config.toml
vocab_size = 16384
init_std_qkv = 0.0236
lr_head = 0.00543
final_lr_fraction = 0.0
doc_mask = false
steps = 5353
dataset = "wikipedia_en"
Each number is 128 + 32 x the weight over the matrix's rms, rounded and kept within 0 to 255. Layers, rows and columns count from 0. Numbers have three digits each.

# layer 5 MLP up, 1920x640, rms 0.0444, rows 1257-1448, columns 96-127
123107110160105122082129116142121122127145124082108130175160197147083134146150131105142153123151
130107142125089141153179109118145142138161077149148146168133129125105113179135110146085160094160
103157133151087148116076165108108132082119101181176106142058127119158113091171083108219154168131
171042128196097118216097156113096174105092180190147140107120127142140166149194093114161136144172
116186133062122150126171061173109139114141068135160097144126202123081053132155096146181056159066
163169184111080135129153138131144072102167114174082173082164114112076173082103177106117053122095
147128148137110133124141156102137159115137130121106118119113156209170189156137095070073085151072
151085093118100103104110153146131167099144093097107109092189097099113085169168111179071152154191
095156138175197116119079104124094078136152115225176153099151131092114110078084141167148143118168
131109131112110104156109068105103105150124152082087114097074097126151187116189167093099102104128
159121089132096145078115155138157137113142085112131124094151132144124096139097168132124097128116
099133123121137165143112115107128108113118177114151106120130143173099127119134116162117125092118
087176137104050085131078178126084130083132141137073163121162132058127169076117096167166217142099
186120160132171108169151129105147076158169079130148107132129101119186096137117167087108062131088
114164173091050096054139148170158116070095079175146105150083088169122108140116137087106134105147
132132120116083148178100079104145165144179175159153051109132136068164138127075150087130137148119
083078138138091126130087154103115106109149126111122118158134154088113121115169145141121128105198
231086142122101136129093133129113106136197135125109104205110147158138111162102117126116160204161
075147135135081144083117170149085155107117143128073186100128115131101073131092111151127115138151
109128122052063154108126180100135152090124146140167143130121148130079150109098120145132096087134
120065118128109123145144135123121079183135149091135143169142147156185124131102077177113111136114
136158082145109137186142144151192133153103114080106076108175156093137131086141121109138142090121
120107078069141127105127124169103119113127166148209166102138101124110149079113154144120061170103
112157165160192112092170172103144107140154106132154145141126133085056065174109111142125168063166
136136162113111122130133115139180126150135107133116187143148148120105140139153114153157130147103
172106150130074139160145159157092140128107099143126115129191154137152199113173135086133166151135
159137157166053155110136129118130158122110119113147129170054132091222162182123065085144097136078
128112106138124070117149145040084081143125147144095090221108093093132167137139114157138090122146
149155150102127160192136109139166087147126136116131155116073134132162177216177122107125092101100
130084082122116112112121158131089136085137174187127113133128106058168146149111133159100120138075
115146154132098133099111116105117112182082025131165103160123168135132116132114135117140136133160
130122156136069145068130171089123156135089090149082105168198151144142091110159159180150130151134
075142147150131099122120130112158101124139125088126102163125143057134121140126118088138154113130
130043124164186146123127152207146159180161108158068120132134167172136121151167075134162125104122
135105148114092150116181120068160079120176135172075113122199157136063171178071134122112099144168
120108186164093051169100186147134101074088140098101134208104136118093112145120153183100122140154
161112133131091178065128102158086119112154192143100160112136142165112163118078175159138196156150
156138087138154133123152120134183175086157116062131145115165177104116071170135144051167148138132
087112126099144126116092118083129170061151117121114167110130141163136148150110157144092087102110
116177175143115107150108124149116073173160134102117159174150169107108111129227146111163187160178
120174136110149116181099075126199114145119174143129161134135140116104149115137121111093135107144
114125094056119118147137127129106118127104115123102127142128152102152134170085196129139149134127
093145124146095068107122156085117134089087148065179138187083145103145119103197153165075110168143
143085101129135123129146154146082174182093085110121081175200104103100112112124110139126074108092
184152107043127126096071127145164097118161156106079161121136136115090177115115138122156147169118
163123120123088095145125171088148153172118173119173108152135169088102102136140144136116131132142
133130084121071163188185127106186192097118151134136129139161107106079082174132089082094124140153
093127152113127153081148161119085120126169187143081101148118071113102147149154130118123143134082
113148070101036114183126174137111169153161078111162100161113089179079135129118177093117160136102
154181079099062071108102159138167134127099125103215128121107163121120195117110132206114119128127
104091119106098089190133144152224145083134117107128096125126123103106154124142154062096135095190
079095130107168135167161175169175128131188079153119162160152155117111118105136142130102159105149
147152116170104158080155116137165125156116110160170171083109135090097098135182192130145185072098
103140132124120051097075215133114153121100086143101113131167092150179141075084102118073139157102
097100123142135136131140124157180098138075092145149160096155116164123163131170150103095105093142
123152097055142092130152126177198145149160121141078104105165101174138099104129134100024159152087
108143138142084099108148092135125109105096135155177110148141140105120121139123095148086119137135
119142173149120116073114144129107162146156123112123183175131162207103100091092151155133150116098
117156126083141139089166141162079174141086138141183167140170149136076086077130125172193098149119
126143105142119136165107109132148169143125109192109103095143127111120123127171141131179095103147
139119157120147186113135138066157110082105119119126143152115069161116079132039125158108130136145
135123087138118126125066130118138086155118123114073141113174111158124123170213068112106111116116
133130131182181134121147135133148104172109191118138110141159086131104136108099110157092155118132
158137125157102164082116147120129081120149080100177150136165147113112127142121162138104108105112
112123146163123126094096095116192157066154116083122139140172093139167131067135125136158127172065
134117141081122113169120136110147098110140109186130141134130117146145142227102132101186148099142
188160133137108142164122135174138108060116073159131177110182217160124152113179112181145102127113
132089168119143154135175170103087112128160182133198130206108140135085168119110154123172175122133
141096134152139180183194138160146127143220152140084107098106112126108042110141104154192073076107
107143134078072204134097157136120119115107130130149140103106124063098124151171083073069093182182
075138140136127174192131124161139150099142099067132102133096149133079130160090159169121102118079
120147130097138127134147094143161152070136143110108127106201142068113061139177137106140106103121
108139124170129133153117138169147109175074130118155119134146120129160131106036194139105131122120
126134133166163119092138187124166132130124161148125090187093085125062127159071133097191101128122
068058090084112177104155092103163103142118100140154172099183146124087099063124113123125108104094
134197150165110136130145149123131119151107129121101176108112135044087120121166140136075151131131
110100106202083153079137111146118176165173182146165151156095135114137109113132138163109133087129
157094169151110139070063137118107133145142056111183115113122137140132151152133223149160128068112
117101093144179152151177166101119104109118110104131134151159097109160160109149104115154166136091
162145138155117149170114149103148165098141088142086086094098152181120144084136130197057148132113
126171155164107080145138100117083191130119125083090089094156129128138117159140143160101183118124
147168109087187105154084194085093140130116093093200141090137091082102101121107095124108099098146
117134113127077121139132181115128125136155102116128128139117159135207145167107095158137124129149
162134106152145096142152198075100099122036145128111106113124145140147086103153147163154145169154
107123253175149167209130155139135122138143106089153201165167127097141152158152123128073184128124
130131138124091172139159107153176139130133162086088168161167117128135135104094150120130158138141
173151059132153142151196133097152109125136168097110108102076132106113108131197137143161121185089
176184142101126107104084159122098065084132112071153155104133122087109125107115149176086119136147
133113160156137116105160141094105172099183168132175159184160129120132146117109070121145164103131
131094087150098111160113141145147160172102135134165152111099129102089181143138196139145157127153
155127096148123138108124152114116116154145082107222089137144128157130147067113144133145118107165
157115143117173123158158131076162143106103087094101127111122082114062179076111080141107097157110
120127116105151149171139121148127170101080107142123134111112142162107170140153095163107102080163
103131190152176136128063132134126102124133128138127142072137118163129164122133112162064151111099
140107184115128058073138127113063112099172136076118123126084137129102088145097102163163191132125
122084090113093110119159144095112135181135096137127093136176173142123100146142115196139158065065
112118184150113084130076116105144189102094088113123128130185114159102138136103110072063139142072
143134109168122152077136139140135154114154125159107043120117130103045126106157115120120203163083
132114140155093129131130137169123109141145093131130149072184104119122119113102120137127143103156
111183133099105161160196116092136147090121088135106137147151137183151162160132093094077121080142
119072112173106126168055152120116136075179125132108124136079170120064059127111154150124188111106
102149073120105116122166120083143120112117136153147086143162115112135104173155099199135126054144
084132149128095134090120158150133180114106182150174167066064123158063153143142114102137073170079
185172099108138131113115132113147096113096109205121129133110117076112080146107237153120109145112
141120112143139129143122136044152110111125139148093145089189143121171153071184086089119075188139
208146161158129136127157120115088157100064103158138206152144143130149086117102130156140107154194
135114129109112112102073105082092077189095129080153126152148096147051127108169127181133116140140
094110098095083190111118111132138149149142165098164105143160120101101153191169114118201157145134
132084115126116064106118098100149158113179134118158114127119109081087085108168139187197103121064
178094165108100117113145095069136120095098135167110173105123109099078139151113141153166096137151
101099064139097047150135104173169100125091158143119124198152152147143135190064156097115145122191
084125073127162089095161083138175098169113131211118169098167068125078088102076079157104142120132
094099119103075112092143093181140145109133117141057099131153156118081123173177117090119143143123
139091133131111183129163116097218127113123133101118113151124075157100121229124121115071135133114
119091110121167104109104106164086194147077157150094111141167142123159131130114107133120154059147
133136128189108155150125175113141121182069144151121109160182111127113107113113077143120186151103
087129134155093114162127101129155121140086092189161103148116119121139152154143081147127106092128
037103117097148135156153133141109123089121107084164152103166124119113121143134144130146122137084
151152135093114095102130152125135102103115058145145160140105137053122088165081145145122126134161
146156169151123054152157164165098129146167120113140132184133107100155113185134098078128070125130
135099122148169176150126177154156157159140133161115083118110063091127157129109096178106124088114
075168114101137110085107135146132149042128138117150071168116121093105193166147137142178146086141
094105112138126135133117111160133172090130083167118106085140130110162096200121148169096099161083
112124067170111115090167111187171152102090110152103130144142124159122136069179200126182092112126
205136185153140147107108118061153115142117103145089127120167143146123109117128094132147122168146
136128124097118177125161105146152077129130123154183098030144154114075138102067169152175112117087
166164114093113148177105182103124092116151106121106157170102211151116134143131077127175127174087
084124156096108131118149148160123112157153142128153202119134129076201085119130168111116174153095
137135155155108134128089135146165100137145063133102096124193128086117163176137142087091075099139
205127124100109079116159091107058115133136085133114122138127136014126125086091140126079121126132
151148129111081093104144123127152130157114149107113170102154154117184118082085112120147105165132
115168103137085120119136164145082142043140134093135127142120115121111172148101133149113136148109
175114129126121177155142148153111144136151148136121115125118131120109097130045126125097084112107
168167185141225127145141150153126148132152128170133096173082104116187110133153140103159065137177
137086113147157069072120181139139155154085162111149063111121158136162160176114133121128107104122
140113061131097143088118108140146083162116135127176153133160144099109151115157173157086127166169
122157108144112174198150113126151120127076122166107100142091128109041142110112104157154123077068
133138177062145116102084158136179109125109111127105115132095174138134164102199084113150098122120
154118166087108136126101130114104102118144087106095154113174149084121101130132095116156145151082
121152091098146130089129145118186211155094156105113115075098154109060083158162125106181159122131
093068170123080191104053101128170150097129114146157191136157113086182132141121149143121161176124
139170094108118122108108111118155091083120095107073135132118156061111108079195172174120133167117
133160137171158102118121184145115089153159160130159047141148079185140110118156196071170114106061
185126147114150111069152140139092125132128115124097121169118175058106156095143111123171148088084
120110123170124155099163159111155072128151137224103157082163135115146149093185159170154173161129
116097153117132098132022160086095200140178130122183173092157187163145109087132153127070171140121
145142130153168150097125156121126133127133068186167117110133093071171136129124129155145215095104
127165102172142088073167178166104084119029195134085074091148148122144132170188180124072096146137
146135116097158101164107162145097143117093177098117149157118129130144116154173143144119116083092
157155111166146129122115175127177105177105188160144100135084127136147130066122151112109117151129
111141095128130128168138118093136124159109112164184140168148156153109146166115107082117134127135
123108144127114137117152084102128138103099086107111131169109110127130114206157097102080117147146
168157157152073125136198151138167146139158078095064134142096105098088108134181095179108127100136
156145136051128099164127160183115152162173140123165085165123180138177158121181098212124135125159
145151170073137102139091175207153142161121152145140205122161102121127087190128156190113107123094
103079136137138155087161130098159128182081115125123136119122109080114116167117181137075085071130
121200105133115108135148193096134219140110109107144118156152129117083141117125162094096161150128
151161118136131129208118081023064189217097162144144122132120160091112180085130131120157076075149
132149148122112133119106113152122148119090126097138146099125114087134115150092166152129090121126
110158103150165137116140122073110128091127110157163116101175173176144078132078150139174080142095
086118102112195121131119150109126142121093090138109111105136120130095116173159173109107148141157
153112194114084144156115132116142131172078097113145071098166099129112116135107146089140172147170
174107152152125117091167128084180142116153090164168148083169168106156146170116138097135165067122
088121151136115094205132104126124142148151145132187175124103167091112148161156118150030155107137
102137205133128088122070136149127172144182148131108114148128137062130146123125096148125148080089
164161124165178118156159171097067180093079102101117115143158129089126110138204117109150185140157
114110139132115133135139128152160133103098137082143158097141138124160082085154113078125144116125
088152122128152144090164086149135129144108084157116152162143126104157131081206140104135086065191
199123141127133128113123152110115140120130144134115062134191153121084127126116123097153149127157
098138138197173115225116104080102137138082105150140154149167118134132113160160106106111163114131
114127104203151095158150141155107129144087107133083085136150129105142131114108091112157132109105
090117102166176176101112057156133125104120129132158133174113160103187099149131225171066136092165
139126126123162117117137127154113140155103130118092118116152130060025106172098136085110174096114
100128175145123136114137115130116132088186146078108116162167110131115125141183068095151169115101
105136089169160082190117117128149113141085131119142093128181167158111086136164057087112072147123
117128217122153115102138131137120069123128163110137140114106117111143110098157219082111144107122
114135183187113191154048078113146122099067131197068136172160109157116128093112140065143119127145
161140139187074112064115112092124123160175153107127087106175172127155118076144102102122143114077
131088031158118108121139103132128146142161126075091111116077191090102096143108107150093154104128
069134158169184183059130110121133062122131104092138113176127131109123098103118056136153159084154
093142171116123150083076155091138140119132128174124112177054138165156158129118068057082172099099
175135121147119142108132099163159173117052079112125155113131158107122097174089193065128108105116
151138145088102174100207127139153101163083170157136135159135122086123075126091100140084062116099
138123088094122152125092063176129156198118168092078128063136159108158163182151093141179120106141
166120105123082118072152052083169158113159065123128124136155121128091162158139143160137152155139
098139087163119130114147158017175189081090079095143173086149077204146155132170134141097113111102
096080167166105080086151113072191181188122143165147145115122150157180125100145128094161160099118
159047117145112093095078124110107126103140164135139098052112143118120126168180112116107138099094
117134171166151180112168106116112107152108166157162148094115171067092126093060206078137105034192
223194163132130180108080072083158084136157078095174134135175120157123158078101147132153120150115
122110095112158168157187150130106107157152135133180130102154151147162130165063125143151113145148
079110129106071150082146127181186100138092105124129143096122156086140125129083058087193093131146